config = dict(
    intermediate_size=512,
    norm='rmsnorm',
    positions='learned',
    qk_norm=True,
    extras=['capped logits'],
    init_std_qkv=0.0856,
    init_std_o=0.0,
    lr_mult_o=0.691,
    lr_mult_down=1.5,
)
Each number is 128 + 24 x the weight over its row's rms, rounded and kept within 0 to 255. Layers, rows and columns count from 0. Numbers have three digits each. The size before them is the row's rms in percent of the matrix's.

# v: layer 16 attention value, 256x128, rms 0.378, rows 197-255, columns 0-63
# o: layer 16 attention output (transposed), 256x128, rms 0.326, rows 197-255, columns 0-63
# q: layer 16 attention query, 256x128, rms 0.211, rows 224-255, columns 0-63
# k: layer 16 attention key, 256x128, rms 0.209, rows 224-255, columns 0-63
# up: layer 16 MLP up, 512x128, rms 0.386, rows 0-8, columns 0-63
# down: layer 16 MLP down (transposed), 512x128, rms 0.293, rows 0-8, columns 0-63
v197 100:124127125158135125153075161093177139137137116170171101126064137139114100115118150167116150168154110137112124126128117120125126154138128124111104152122163110148129089138121176159127182101118136
o197 098:130165100103117148136127058105160143150119104112109139110157167120158125137126096151131127136113149123142151109136157131183146129118129121156094155132132132147134119113144155104134117118080132
v198 110:125170118149105125100106124110100156131117115110124156145139131129102136141126104100131125178167175137162116162105132146093155117135103131130152134151113204147119089130152145126104124128112152
o198 104:156120156112068169090070141137128134147137106127142133114119116134121114109120130121162133125151117098150100121167125150156123085127136132149116079158172158110139123090161093147146162123129169
v199 110:101128112120082173119153122105138096137125120083123138137114140092120123147139136153119134080139130094117125210161125093096128142134137123125113101120111131113135119096109077121139112146152146
o199 104:103112143124159136131140160095078131070113159120109106107152148151148135129075136111130135112148121109107141125115151148128126075177101161141149155110146092122138154127107105167115112143118125
v200 103:115129156144119072133142128149176122150133130143117145108142127100088146133143158126083199113163150127096109146129128111099149105136107100161132158135120118112128134099151155100121142148103151
o200 106:144139093108123116111115118158146136053107123127139118112120202111163154120133110119153122118129148148113115111119185122151120127168084149107128147151118141145117113070133085153120105132125146
v201 099:124141129062098145141158109136114128125166143176149124122117116154141122156121125145110142112132089163142146084153116116145142109117146134125118128143132100125103116123110106090128146162169162
o201 099:086110098128205100138134145151101159169104116061130163137136127112143119103117207149108151101137131131155145080122146123111154145144090063095094143116109134114128147139116160121106109172135128
v202 099:055161132134095128138180095137121161108097144105096132083098125147091133166139122128147092096144124157147093137161102087164138100130140114153119139131098142103133139089151092152123107126119126
o202 105:114147127109178078079128155116101089120157177138091123123078161115120105121158151158133101150127108136108158146175128148103131149148110140154141099148085102164125146150093138138109109137120122
v203 107:109149119115132120094131117102115137137116128097134137141122109160105131171131090086130109157103104145132120136110156137078129138130130137124080082122107149107098155165168207146150097158098144
o203 107:193137139136100157130090108140071165139129120141095093071115102126146129113142144141135107143125150102129159131164139143149111116137169159131159081149085156118095166161109092078144130145164163
v204 106:087110113171113094175113134130144136088149101180113105116092128164118123115128131120116129113148150152105075115127116133191117085154118114082116145125116100142164101067122146111095139110134128
o204 101:128151151076152124115120106125117095116141134123104172156109178114100095173156110163125169168150150166136147122175094117153109142105113127114133135116115138128132109077124127142127123065096129
v205 105:136115147091120117096145178141136137098147141116146091134146138117126120112170125125132104150103129154163084118144164128116125119155099121121121118115109136147102159117101130148119098132109140
o205 102:117164116123126119160073109128112119107120135123087128163165083087119092141136106097106125100135132122136133101173136125118123112147162171122135112165122103183138140148125124104147099134140136
v206 104:142115100118123124152134156124126145165121135105123122112092139129132104120147149125129118122109112153113105120091105116122134118093108123173074177123155082137134124101129136150097147146088128
o206 106:139139116151120128137125115111146137105096110100152114145113144155087133140145141114144122183132116082134143117166148178166131123160131172156134126152095080104126152093120176108102147111110117
v207 104:124128132127112112141160138127145115143094119109130147155078102145098188130114101155124138115124070145122134127157120081100110164105085110067105135152114154111165124123141121131128161101136161
o207 103:137136123109106134117139084141151144158129139128102101124154129143132154068116163136081132136118123097144120156113119139165133136098124090156128100130115120131127144129109094151098141123098172
v208 097:134125102097145148124131110131178117137112127107153130152098136127162110103107099146084157149147166108120135093140143073125117129099170158128108079130105153114104133158131146142111095193121149
o208 092:134129101142118128117105108124103121133112155129105104062132117119174102137169086127117136146155114140134125095118113158117091090139084140144099154122170123124099116151105142130120178125169103
v209 105:096098175125174099118134157136146153141160124146118143134151133172145129122146190089106147128164076153113134104102102136133118166130144092126133129118157168137098127107129135104122122124124116
o209 099:126126122132143094169129149160090103141162120134098151151142137149156116124139101170143177102133169141147108086141161084109125122140148112111117167101104133151112133104153091122136081105128111
v210 097:154091123099108152137125168173139116158155122091115128103154121075091115159149113121119143127113117137138142095114143113169132150118135112166184130137110116115130152071137102098116146167118119
o210 095:115134130146085096092106127131149110096099121139150113152152115145134177119122126112123140115159063144114110184113082129084129146110113154098069115169116112108121103081114190141081095136134090
v211 104:157151099095124156102102130163072150162180106115139147165127138126141132100152138098142122142120167111161137130102125114153117152121138138157135124142146132114082102149090153123142143145127136
o211 105:130122128187093125111140133087117113149124105138184086110135083141126121123160141121136143135114166156071114068173143139108161119127169099110092129144151123116152129164128175127163159126168134
v212 095:103138143132136122079125121128116103094167138096126155111142152127156162082133135128099112091107103133136103110122143071133142120123183127117164140117124139134120152120172121128131097113126111
o212 091:123097109103131134148117135144104120120155129134131083106103093115147073126109131133109146128140121147111123157124146163082084139092080138113124141120111098211158133116161104074141107156128143
v213 098:125112119106142145128111170102143146183171125112149142126146172090151165119116097154128138150124126136123128136131119129137141150120166149158126093146111165134119148078166125141134170101098161
o213 097:113093127145115093104123117116141126115159178134146072098111082152088137132137141124144186127153157094142116157133130153099132109163145137161091107119125115087088122116125128146115123152132096
v214 095:170151133152115148134151116119119119160130163102142151162128109159137140148138097109136162125157134093150132114131160140087127143146122175119121110139129144070079134131135136127141105136122172
o214 091:142097106125090140103113163118136138119144156134151125112141104142141165090120102082118147106141158131135123128125146125120155099168094128137121142121155162092132110177136098113134177137171153
v215 094:137185125121125112180106150103092124100147162137129115149122153103133122132093199138130185127146190107109138149122115116120156169096135157124107104145117149159118128145114146136143156137137152
o215 089:146127143114141140109125174120091107121123146142114154089147118090124174132151135167132124129102164107132105086132169125178155097114130148126169141085168111123137132112119133180126131158135171
v216 107:132079129127110161098083151158150132151173129127132087135122144114116140137136097121129125116151110139078097153115134140117146120139115106107164118169114169169173151071113117149127105133119124
o216 108:158145133117094127121122133092157115131113163147129145083131126143107134136130118107178138121128135135134127177095117144106096156085126172139158111126104108117151118080126090177156140083096100
v217 106:122069130170151120118103104141117108163132117144166122103128094097113143106158110101136139107153160195111098129120156173112110144106132061131121138076130099127111116154111161106114110116153152
o217 105:186098122133131106143107136092135179141113100127158102112138124099148161126108070142150122156124147158092145129120119102122125160160129176134136123152106155158113149129122128135168126117093143
v218 101:149137119149082164146073146118064118125115161138124182138138127092132105181141140110102149132129129128098138139137135139110141054153098160144135087116149133156105167104117136103106110119092144
o218 101:103148126114097139134114113102135145115101127150088118101082119119111139180175151106130112153133119127163133133103109130151115116137131145124136140140089082137117113165114120115150173102133120
v219 096:150078120110133128126133122132156111183115110159108134107131161059179152107156111144124156099114167122163113107120140169110159133146127080153148148096129155146133133157138099091146110136139125
o219 093:130118144163145132178119208120145149111147127116152122113153116153091135159088132113161136123160144127158121172118130084085145123147111113132115115129148148099143140099128113153168117166114136
v220 102:150132137109147129146138125105164103130131115170151107124078145109152123113117152157099084147127086121130116164145140077147113153167103152133121080108104098125134170112131118103105094096137107
o220 108:143130084119157133153182135146109107112111156097087133092137125119116120151158147111084135127157109134130115111102092151122104147140127139115114143129128110163108144156104148103097121160068104
v221 102:126107134151126049170156114137167073103090127122120130175095115162157129081141096113144126153116131067111149121123146131149140159128143147133098101136138140128161149133078179153146128128118159
o221 096:144158129136101169165147099164162132096157155116125099138162129141150095120126106129094149103097154138140136106154125099158131061151134082139133106081137081106155149131112138126110139116144097
v222 115:122106179099116177119148186163170116109141169154152149143121111149120093158139109150128142131145128157112118113124136081132097162103170163100136083098147122115105140108141180111167119154162150
o222 111:128146085104144147133118116140077175091121114103113135099149107092139147099106137136124178091142114105113118091119132126105143103102115127099115085145098148109106127130114171146129133161126113
v223 106:151131108131075097145108111143126124127128120145168101137156120122099136175081084120126155156133143129103147107191102126152129124120130156136126151186148097155155137138144157086129160098138109
o223 104:100135102117155148134099111145141118178075127102127130123093162112124134127163139153126131145115098138131134148085123097179152121067142117108116106097145129096135099110112138122085124135152116
q224 105:094125110088102084173124116104112166172115124129088108171114152146133140071114122147114155120142107143118135112121100108135102125184120105122132140131120135160116129128153151133123164134079123
k224 102:138139084102115100101123136124127169134111131136123127123156127152122132068114108140136124128181160136104184151135123112110095104201130113150149132120112138146130163140096135149118146163099124
q225 098:120125096105117095141132108145148114151144107131146117120098146113082097124111107171152145117122173158109117134106096137150108088094166096139168135146142134146126163125151108098102141133153087
k225 107:124136107105097082116109133099113104110145120093175123099125166127094078128163141139172081089153118153130117167087128178107126107101154109123157106138160141132100146122137126140124115163124086
q226 105:146127145139132112132123115119126136128136089115121089184154144111154084099088118134132143166117141136102101104125131146130139084118120130078143148093135146157138143105144114097151164096093128
k226 113:122137111133118112181150126121149151131157115126122114139138110123147074104135158142154104155124126146148097173114107153108093107099137130095155109110137130134087168117140120119125162096127168
q227 105:148112118109113113053132165174145140155148115155147097087145141160109159103153149112088129097156129121150162173118173113157118130144105140084142130089110113111144174092129112120131107136131123
k227 105:140133089142093141120142115133093156116148103133119120135133131123109154127162129181131103119151143111114163145096142118149124170169098110080130142072130119112143135136118145130131140116088124
q228 093:123132153185094088138177129134148142124087144124140117111130115158139086134141130126170156127136148080143110100117139088117139152113079110148122164124111140102131132116091107078131118157076129
k228 116:126138136156087145136113143086164122120094138141133124107168132140124103095131118135142144131180104132131117141133165118138107139092089129096137105108119108110091111122132143121121107138093129
q229 102:097131154125142176173124126142121095145185133123145079152101152153150108150142113138131125139142161119086142116143179096092161126145108151153113103168174103171093107121127123108107147106077116
k229 104:079134181153167125164119162143148110138119112141117109170099141155105138144167134125120127089103193118104144145154160110101142119101101099147158147148155145144094129132114096127098127156095174
q230 101:161125125105076127140174120115147061095085128118092118146134141138122107113101104139179139105097162110118154106135119098125156088154126156127121115158164123131116123128168160067104112107080123
k230 105:174139131106145158095171119074123099105127127085140120138088119132140121131122113121157101095115152118119119084105100096105130104113117115152141125127170117117140084118151151060106102090087118
q231 101:095147182165117126134108138149179129095132155104119097093107104117139171124153113144107141137115162120101130127123119093120137127138158148110154081102100137116146131082098158157151113117101086
k231 109:109149141127132091148111117147168140119127127101109132104169122113136164151156127110119110153122096097105160138116109118101120161126161128098138091153148119170126101108112168100138149134089059
q232 103:138109118165121096163141089159119125107132095147105125164166095155126116126142093163173134124118126136096142158086150143093104132175126125132131103108132143126128165119122134176158092147082142
k232 110:159102161135130100146133094143174147122130089175158165134161115161131140132125083164137150134124113105125104170123108122139122105123173121160111128120143146124144135103097162128143130122145186
q233 104:129138087094105116148160140148080164113144115148083159125096102146147135154085125092144152142100135110112137111106105156124133110114087131153148125133132109161153116133119147127181088132141115
k233 107:165096159095120134131167165158137124130128113122128105132092148111132144163133129100147144146142142113121115107123103136156132114103150128161154100119087129155112091133131153136168110130162114
q234 103:176181131109171142114173162112125139128156132093159142118130082129150130114131097188117125114126137090156125176160150130158120106097128166136101100086134149111140116127153129115126122130130117
k234 111:110112135133144129156141159142141121125175117105139124094162106132140111142118089161129126148119125128144140167158123114179102148144106140133097088128115158157137116134125137087080085112118128
q235 097:172140113112131095098126089160144107130135142114128155128099122104139128127149146085125119155138157100144128142161163135094108091095072136152104127111150130149120127184136154109164157118146128
k235 116:184112127131161147115172080173129140123161112107113152127136145130145143156105155131128121144141137113112119131158167117110111087109087125118116127177120072147114139153149134080125139129133142
q236 104:110132136122112145165141105130105139131135093107107119129119124137144111158126138102095100123149182086152136100122101152161124138140109135114094124114125147118107136156201139156151140100073116
k236 107:105074151117097133181099102126110074120147127101160138079159135097154110146114116121063105068158129086140110106116097167160128111114092131126094110079144143142122155119159095152147116140111153
q237 095:110123167126142129115181120162121127173122148095160091127128137094110155137063099145133091123155108143151131119063138131131071122136137128129106134130115146158109113170156102136123152120143156
k237 102:087114140128100079124123090171078116098154153102142083112124132123138139136077141140113098130118116158152109132110142141126088159162086105150126132126123162104109123135116142166064154099151137
q238 102:134127157130153133121109103119120086127126139103139107178149107101118107117116111133123122154138132179133141119082130133146102105111122128135163144122122120111101108144162183141163123171172138
k238 113:144120143119176131162117088130138092180157121107095125137125117125115118136142138096145137147118104168152111146136121117136113122151067131130159143111134141111145124089163124144127143158140153
q239 102:152092105170137104165136113154151125111116101134151154145131100108101169144123104110129104110166160078139094115119118101097131130124103103124159138170147140120109148121111168129124112092099139
k239 104:149116113092156115142116152114121104107111051110124179124164101123084195168150134120132110088151114112145151103152101089136124147095132055127128121193147110127119123140127127120130146131081153
q240 105:095159147106122117141115101135126157108130126144139158162099072114105134141099117151135129135139146130111093078153095146141152137160145139169110152070144082121099111118165148083136121128088111
k240 107:083163116089123101112123078110133123114165119130146144149103068149108128147126104100174115160133114119141094089132125134139127152145125137161148114122141076149110125109149109104152096189117129
q241 097:168168132158144104110141160116145172121110132119093130137119136127139174131138136125105116135153147140109086130106114105170112097142134126134120119090111134164112105138132125162087144149124156
k241 105:132128141119115102114116157146117109120121128092088160137144116096149132164164116130121170152149097118079094127099139109124117109180180165120118122093119133155125073144107088134105150134131154
q242 096:130113084093140134119144118132140137111144155132125110126183134121133113151129132117123131159131147123141156140160100103182135093127166131147148127110134126186114174113110129164068101113111149
k242 105:149125125107128113111151112164095125146104168181127102136140133135140131158161139141166147177102135133145131147140087129150165116143167127132083139098176153148132160139103123172126151130096146
q243 102:145131162146162066084105115107106160155127176140125152109142097145102139148089103153139133134132138165142113126129082121094082155104144124154133146110141057134111153142109133102121145147128151
k243 108:121122145083161106126125124114115146149140138138138106122147112074152140154116109156157150103144142128121125113135069071113120141166130121167122163122145069094120161129123118103148160154115139
q244 105:102117137138116132125144088148149125111139093119152139145108128121144099138131111130146160124094090135140126089104159107160097149209134140145124149136132143135117138161188143114109121151103148
k244 111:117133137153108111090114140163125082085130107144140109119148142122137095110118128140166153102109136136120128132120145148152088156174106147152152125145119104128151137163134111090121099151146147
q245 099:173131119149118135142129135118102192180145161127156141108145164103091087147131106111121140089094169126136119127165129169140150125081135149085093133124125127128106094104124157099101131171103124
k245 115:164175163119154101135144117137101194147115160108148125146150106124115097112125128108107118070100124110117088158163115068157138144101141118084082151150138116116123141120158148108097136153097105
q246 113:114165136065126184176128134129108128146109124123102113184120159123100142119138099108123147132141128140115114132079120127134131178140144130136134123131115168142106171122146151097097122092127132
k246 100:108134103108181121160138118116135129143116108117099099120131140133114184165122097115118161139139149111116129159041116117128136143146115128110135090148141162134131170138122149064102103132154100
q247 095:082140125126136128088135130158095130111107148143131100115142120137099119139111171077105121150113168127178167166166091111124118143151170132130132057141141050121160141125097112125133129133099103
k247 112:062131165153127135117124135114150123127092123167126144141146144154105085147146124077091161124137163158167131134126111170135131153122153081129155081146185123096143153113117143164154140137128104
q248 101:138095094114119140118115172123151097131108132104106133146130091143111172143123146103139121121106125110105117139124133175153122089132127154117089178138113068142134130062134178137097142162119124
k248 111:127127100101132127111101105114146075119087125125109126116122076138135164110158123102144108118108151125120088169141154156163139123141127140121110160107119116146125134121145164135117161124120158
q249 100:112157125171156122141140091100157116123151091123120116163109116138158127117130161111123159170140089156134154117159123164108101124100157134119126132110132139141145108126160149125108083117079122
k249 111:128134126142140155134172101142126130149155119090122151117126106152161116133126142132123117113082093154102134122181142160074103110117167115116152127103124134112159102122121099087127119127106135
q250 100:143143128159097169159136124145090157119115110104127162105150128153143170136101128141157121167135112110086133100146146140145120181135119123159127136157091158124106150112139135119139130169126099
k250 107:125160110169102183134119186130163155078144142149127160132137129083159134120108104157141127143138108135122112104124139119141106097124117091138100127118080118100149152137133147170130184137124112
q251 095:172114180128161147155124141167129106137111128150127099143178114118156143098147127130156145102158129126138128106133101160100137151098159142111165147090137132129097163174135090140079061125131088
k251 102:142178180159143156110111148127154111123123125127099160126193111127133123125133120149159132144184126135139111161147112141111144110124145132084149127098148157100120172164141125116105114132129089
q252 098:130116119098124154139114126068134150134138102185087141086081134158138168161138135150139146137155122105129087127125182163114123103110126123099107111102120126125127140136126133127121132139114118
k252 104:099095135066101155155165100128121140164119141132131146113118103128119123130167152163136108144171108095069102133144159157142108152085142158121103143140125115138129148145130125114150122105105135
q253 095:170118119096122127090109110120139110135145144141142170150179114121122169156163160067118115114146125146125132119156116124117103126119159126161079108070090137151160142105091117091134143145173127
k253 090:162144089100136106095125102134150112150172128114107171176114121128147168154126145077136151094152133169112097121143163123102113128155113160096068116065103132165156145122123131084135152131132096
q254 101:135116134126135151116098100103141103111135170160143159154087170120121164134149127132149159129131134166123092120140102135143119119113131142105129109135134166108117144086191103157146107153151131
k254 109:142103091138165121118161068107148100121103135148158125144138155146087139165164156132151139169112106154115129139145106118162126110133121147101158102169105170128125139113160101180128101163155152
q255 091:097131095133125129120140150138135067134177114126120146116147114159072084117110119126145107131158149130114133072114165129114096127124166125068089140156158140161134145127118125185172126115140133
k255 101:156105068160138159130162180132137072164121123124117131122117123145101114146096168171124117113146131129129120126138130082110101102145164141117136147135122122134140167133109106143140123117090160
v224 126:134112114124156114125113109131077140177149154145124157126120101097171096102127124119170143132128174134097134139080150161089115081150125097146076127195122158112143087181122131109169140139115143
o224 133:099093128063157121127161121133152105113118152151108123115133073129104119175124149148095119107125077141181107149126142136116122147110113187131162122080087130130123138109133132131109126138108106
v225 130:126089156179174098106120099100097159103150088107093139093138133142138125157094141105115180139134173173111143075120134134135136162115155157133119160121158135128099171128116166116134148134136124
o225 141:154135104139101133147153150106144101157132151099136128164122106109127158110125138158148138119104127111103107165131094111138110156143155148140125117122137107168163117098158131163108124129118087
v226 139:143146104078133145168126153125121137092158156145133090169093104102126158112116135137098113150146109095123114128167117086151116119125122170173154086107094135148158165128125116124106130112116143
o226 143:081139170140115134118108118133117146137136086145166144102102163173158115163119114116143110104164148145134165140142108105120135084115130130110115168147120118122123115142092090114130152097123150
v227 137:088098103139095075120140113136143123100150103129100144096110078106114106120143114116157171159084124122140138113109132112147140114126127131098124102167114130124143172114099138119146119118114109
o227 147:177124123134197117110126126116110107127141114147172156117114110135171126155119058113123088161131147112123103096147112166138129144142137159130162128094139129147144051139148104133155155141137124
v228 131:068150170141136079094136134167188099104144206134151125166146128114133131102099133141125126143166141131122143125117120138172173135128116119112135120160131142166139178139139142072122134094135136
o228 142:104111128174119152124125081117102139114120074129105115099183153175141131141111111104132119154085160128153139094123162138127122129135153126178103148151148114106144082120104107148166108106142104
v229 139:083098127109155192081107122150135121079179134118093091114139128149155112120155092108125114083130128132153110114137151117127111138150162123093161126110134162093135130092134084178131078140128121
o229 157:159133119134151114150178120133139130154114115101145182127106165107141168130146151147114122150101133126116095112122140142148155102104134152140105082109115089111143137104096115112098171158099129
v230 129:076123123147139159125147117116100136073110123124148139109125138076139128078132139139129119101107183137101128155122137077153118098119159156125111170102155100141109120092099109115156127117132149
o230 135:165132149130120113147129139202154138167145155109153173135151129176163154135132100139119106132111125145197166134128091139116146108123139147112133083146100113093152129134130114156114108157138117
v231 135:128120110135126097138116124154092127112153158145173170124131094112146128135142134105144161149136198159109136125104164104121137144098098123148145141125126104115106162127096107144134068143142121
o231 139:088104157123172110153133137126153138080118106152113130094155128161118136124110150157097083120109123086145146135098105161136119111127156100134142100124119143126185112121118152100159168103166118
v232 124:077111105130090121149192128098113145114116153111092176100138119092159158117142148160087133093123103151105102193105133133129121115142122093169134124157147126118131138128121107134143139164122157
o232 135:150135148099182122179090182148136133130179144158121131140151130123145121188089137113140084099118111120154135142089125148151128133103096135121141108134108142092134107146100143098110107108114130
v233 135:144138122146149119149146117133134129164098114157140129132107129128116145119088154146113127110115111122090162111126096154137078169113153145102125118109116069140118126144133116134118141118166157
o233 146:151138111109098130098115166106144126110116188111098128121175118142120123142138099110110138155151127097158113154131133111145122127138146126104157158187109148113127122123123159140144106157112137
v234 131:094148142075125171127117140163179130120122111161124128106121167064129130127121110149125130096116184096135091149128125132153111139136144085142100101130114121136115128124105141104174106112174152
o234 136:150096165134139124157109075175139159166150141123137150142153100170104129090125174116123081135139152137176162122145152118109142136100125181125125131119108167131115140076171110125074140156154141
v235 127:138130125133103127146129147093067161110166161126125170105098133104156134182132097166144138126116164153132123113128099163137149116135162159126141105168094151123132087125131155112146131149113153
o235 135:128104125142127091148139147106152084154091159137125143127151139108157102137134109077156135106140093153127162103168147142167127111114098151143128160094144112116121160164142119136063104082111128
v236 130:167120156096143182111131147115116148158142101114124110113114146161148138170134121116102142103128117094092124166138140075091140130143171136155169132142096115152144146091159136126118199133142111
o236 131:120172147142117115170147166117144112110140129119150093112133130077083109155121129117179184122164155136102108103127083155116146147123100121138112113123128141111166138160106119065120102161135130
v237 125:105119116163117132147172092180124105114114150115106138106105107144142165100095110102107126118130102114125142135128113095141105133108133100108179112119158105134133152081123134115133137086114124
o237 124:133120171117164117111149140064138156163143108131123127162108131135125128159119171164136095134104137070132122121080130121164145153142112144098115167157101147163125137136137114154132161161154152
v238 137:125120168098101158076137117159117086130115152123136190173168103113106102107143114083150139113130093130106161136126137106135123147136140108094129111144152150092085127124161104140178130130159149
o238 149:134137137123164145142116132139139152129122151106105067147127126115123127122116094156117159161144125167142160072143128152115118149127097164137101130126133168139140100131091076106098164132069127
v239 129:118104121171093123133118133100160115129114133149112120119106176101133106131095126126094117164163136150115119144148160121142112129120087090129133103119129140143145140113116106134089091121123128
o239 133:111121134150113169165137116123072133130095099130143087169127118125137133148108149140183144070119131115099129110078130098156145126130143089121155100178155102158091106127168125102121145116140127
v240 123:153093176115126117109109123150131145101160168130156162124128112139141152133137138173116148099089123165151134143127155139093165115123141115156167141106141130129126162183175130111127124131122124
o240 122:124137149124121122141154126128135114116095144094125192114143158125157117123174127119118151093100139141089168115099131167149094124108132126168079117151127123154122085136053119152126118092125111
v241 133:085143106099127144104093094130146153169143085148126149088109121142106130126138098112113142132120154134127136119132141134150084098120138153150164102135129160130087151127175121119077169099115126
o241 136:135153129104129168095127126155116079156131114147160134138145113109144102134137130153124153119114110100115110145108122125112165158153143140093075148126078077139162110152077096130123126139114123
v242 129:154087179138109151163116128160130154127106128096117161123150121168091149129140132121133105128109131120136120149171110164108148147190129142146108139136074119108138150113095083090099114096099125
o242 135:114125128152183144096095129075150130161101106098155147115146158156170159140134132142146157113136137122098169135106161107158143107106120108178152122093126131169130152093096142128180138124170149
v243 140:092157126139105109122104144141147100118092114126080148129152128134095123136150101171127115115105172115094121109125136116091129137077139107111151136108130142123158129107115096167170126140172133
o243 158:160161169139181142136140137174110143149099157133104088111133173119141119136118165109141107165155129123131127114128106136100128136180114130121110173110153150193098152128152148119075137141150119
v244 136:130088122144057146136122130181144153149108159121202111131143104091071136172120082157166155110116127135114132130138129124109144135112098119079154134121126084142134123125108120117125149101137162
o244 146:150116171114118136116106110112150129137157121142123155154155172154122126117127128127099152125102124104107141114152158157175111114184138117118160133156119135174109118084117133118120146131139103
v245 146:105076127108160114117094162141162105133099080155157122115148135188131110137105122160105128131147102165080058099135118119151093117120103131090122186136148149084145101144129110093147128145162110
o245 156:168130147138094137120159113153127144138118189126123082143125087150130141112142149074124146130152156134156160128123151147124125115150135112158131107090138077133149127165111140193121168115140128
v246 147:152144153136126125114120104132121132156137115092146138112111121114137149120128136145131159099135141157106153118075163115130136139113100154099130141126136122144151154109120098126149103214088131
o246 157:115096128112150136141150097130133126142155133092128134153117141108128123181100138149114124128096096100135097124194098097105115104152117085085144095129138125146137074112122148122115128120127122
v247 120:121146096118137118160071165137084135130144148111122137150121119127125098184065068098126125140105110108087134132137162119102138100144141083160077131139179119173149142144124136107141094106150154
o247 131:059131154132101137114135106135140107097145129171125118112161145121109149074144134120158109107130128162160060107130094137154157102130133165133179123143099121143129134144102154163137148188123126
v248 126:135079116099103142122093118125141162146114120146133096136097122117098091126160114107148148158154151143158120113130134151154079140107139117170121105147129142141089100175103147159121105121134159
o248 138:115124121122129115161131146163147110108122111122113131140141106157112115094153163159079094150169116147117155129093104148151100154114123138125148138133104110135148134162162121081104152084117129
v249 132:129144118147155142134112158101116143136118146165147141114132097108175174107153143107134138146123125167142077148107177151122115127143120122084176105131124133146124136151142109173119098098109160
o249 139:089102100098132158095126146153128105114116171089128120127091160169122108141100094122135118114145109127131115125162118087125130150090119106093111120118079096082111115077121094100150131091126100
v250 132:121093117108087132164101174127155127125125124167112112095094137161125125120110138133132155128102108165111138137134120133118122076144099136119105140160115123117130114082151135128127143143119141
o250 140:168141143147145143142146123150100136117146129173126130121130066102156110100170141157141138079157145127159131095121133125154176107126167103159129097104141143129180117171129079124126115128138126
v251 136:139118142135149135143116150122132134151142144122129141132085124098114106114127168113098154123108132082086114133098104147118116099120165170153107086101149137104110151094152125126123099111094082
o251 145:070130130093115110124134142135095120161126093129142121134156106108150133128132105147144102124132137099158144106111142096108193109146107082108102158152062116131154164131141129144133128157139121
v252 122:117147130127137115132146111120086148179127110108167146146077146137125145149130122171126127102147093088155102159135128140158131147131132121092150115096135159120114115131128090110155132128102143
o252 134:118126124075134132133122112133132128100109150145145094118142155131108086125104106091132149175095136101094114103114137176136091107142105114109142140126124124115156117100140124115128147132169108
v253 145:143132149149139117127148138121136176185128126141142154120120120158092168111119127122128087162127155155155103106129134144067121087133120080128105118083134116095121098147182140094141129130108166
o253 153:127111126106151146140146136108118135088091173166123098120130135145147119096143160157147135082149123138152090139125126114129135107104137149117093155168131129138124113121091154129120133123171074
v254 132:146120127127115132161091091092081093124142100126110153144164141129163101110129171166106139175115152132157162098097132148075138149123139137130107103115147105102094084127076121087102153147152145
o254 145:075160116121125132114175135122101128129145153142155158108138151114106161134147079097149147052114108102102139170148101140129146108118144141130164140125110162160115120144192159134133131112110082
v255 119:127179138147146076152155127154142115102091146105142119147122117151133153117090133174109114145130121158123140099124103134151100095115109199109110126145146098140144112144158138133152110105133148
o255 129:135117122172125153134132139065118162122123112147103173122092113167145088118104126125117104136138150138139160125111116122108131118122139110157116167128127129118147126114098106195095150136088085
up0 111:126141157148170119117134155135119109121120084097119137118163091147113172108144141127118166136146145115160183113104114116154134120133126088126164144126179137099132146083159104151100103120130150
down0 108:108136124130101126158056113144108129144146132109104138149148133118136098110140121138131116095131125161112117144147129125086111119110160105153096131131142166125138118106142133147098176141137133
up1 097:073126096127157110104123108143092125163139108130118108111080125137127161141118126124098150101140154112170116178134112131133161122160117134169158111115098096134126163125167116146109156098088103
down1 098:154124112110120111134114149143110150118104131143102165157109138131114116125151114111107162157139083126158171062125141132146160100176096174117140133138121144151154107140165122112112121144123087
up2 104:126167149102179139090095131070080179102106147133125125134127149141108088127140134142126143119105156114114112155110117085140114128116130118160124176083134092098140135144153113149119111161095151
down2 110:135093167138125154101086103127139126089156170111136116151117137157132125112135058142123127099136129132146136135116138127132133118157092143119109136154116138106138130111143139159131096098182112
up3 102:159132119170122102116113140146087109079122148117160118122092112125108155090087134141072128114074150116130194105128137124121100142097066118136136127119116090168149144164141133120111117135103104
down3 101:124119134166114127124108140134103158102136111102119149152117130110065109103108126135076107146169095103098091064095093149129150114136077172129100123088126168104117130138162126097116087125126126
up4 100:104136113163076137136111112157103112094115135145178087145121175106179103108136147137117102110141139094134139162145167103130142149148141131134137120052163110140147120146107136152124143113160117
down4 100:123140170125131120125139121111090141183148156150161109125092125115114098142164166129050101158149154156147122143157112150086114109132134133133130122119087101135113130153120141119108149124084106
up5 102:191107124135148124119107085103093075117131131128106108121139135105063129107118112144121134160105115074122088125095092082088169121146141106112146098149117135105075138172146126089117159096153105
down5 096:074140136142110107114121111128150138149117151120098114123100145135096098156133179106149111050166121126138124126135151136121181117127162125135132167152120139151123115133147112126159134120147089
up6 096:093122130127147141135143077111116083148156116146126106149132138108084114135171126150131133131076130165143120146105097139089123123096072119125150144132101170115158113115133123145108129094103110
down6 100:152081099135095157103138129134125127134097114096119140145128146088117149092160142128101181151133097189137131145116118119121106110148142130135111148076174087119112120152123179122139101128159107
up7 095:139148134126137153116114135117129154141139088137110137153135145115148139145138148159144106157139114111153124149166120137103165113101158170152125132166102086161092097145114134098130145116108164
down7 094:140089106097122157148153122093120101110161134134157147118137171104108127179135093132081135115125168176095155135111137148118105111127138151112112111089120149129170107150092120156111155157135084
up8 095:133151134111154169147140146137139168122119146129124128165135148095128134134108139128101127091123131094099119098170136131142122124125109130131086137134136131127131146107179133101125169118174118
down8 095:134128125109121139130118082123125155119164120120099131126133132100114077153103128107136133150102122149148152141118162138172103097116095119110124104157102123169121091146120149187098132130137125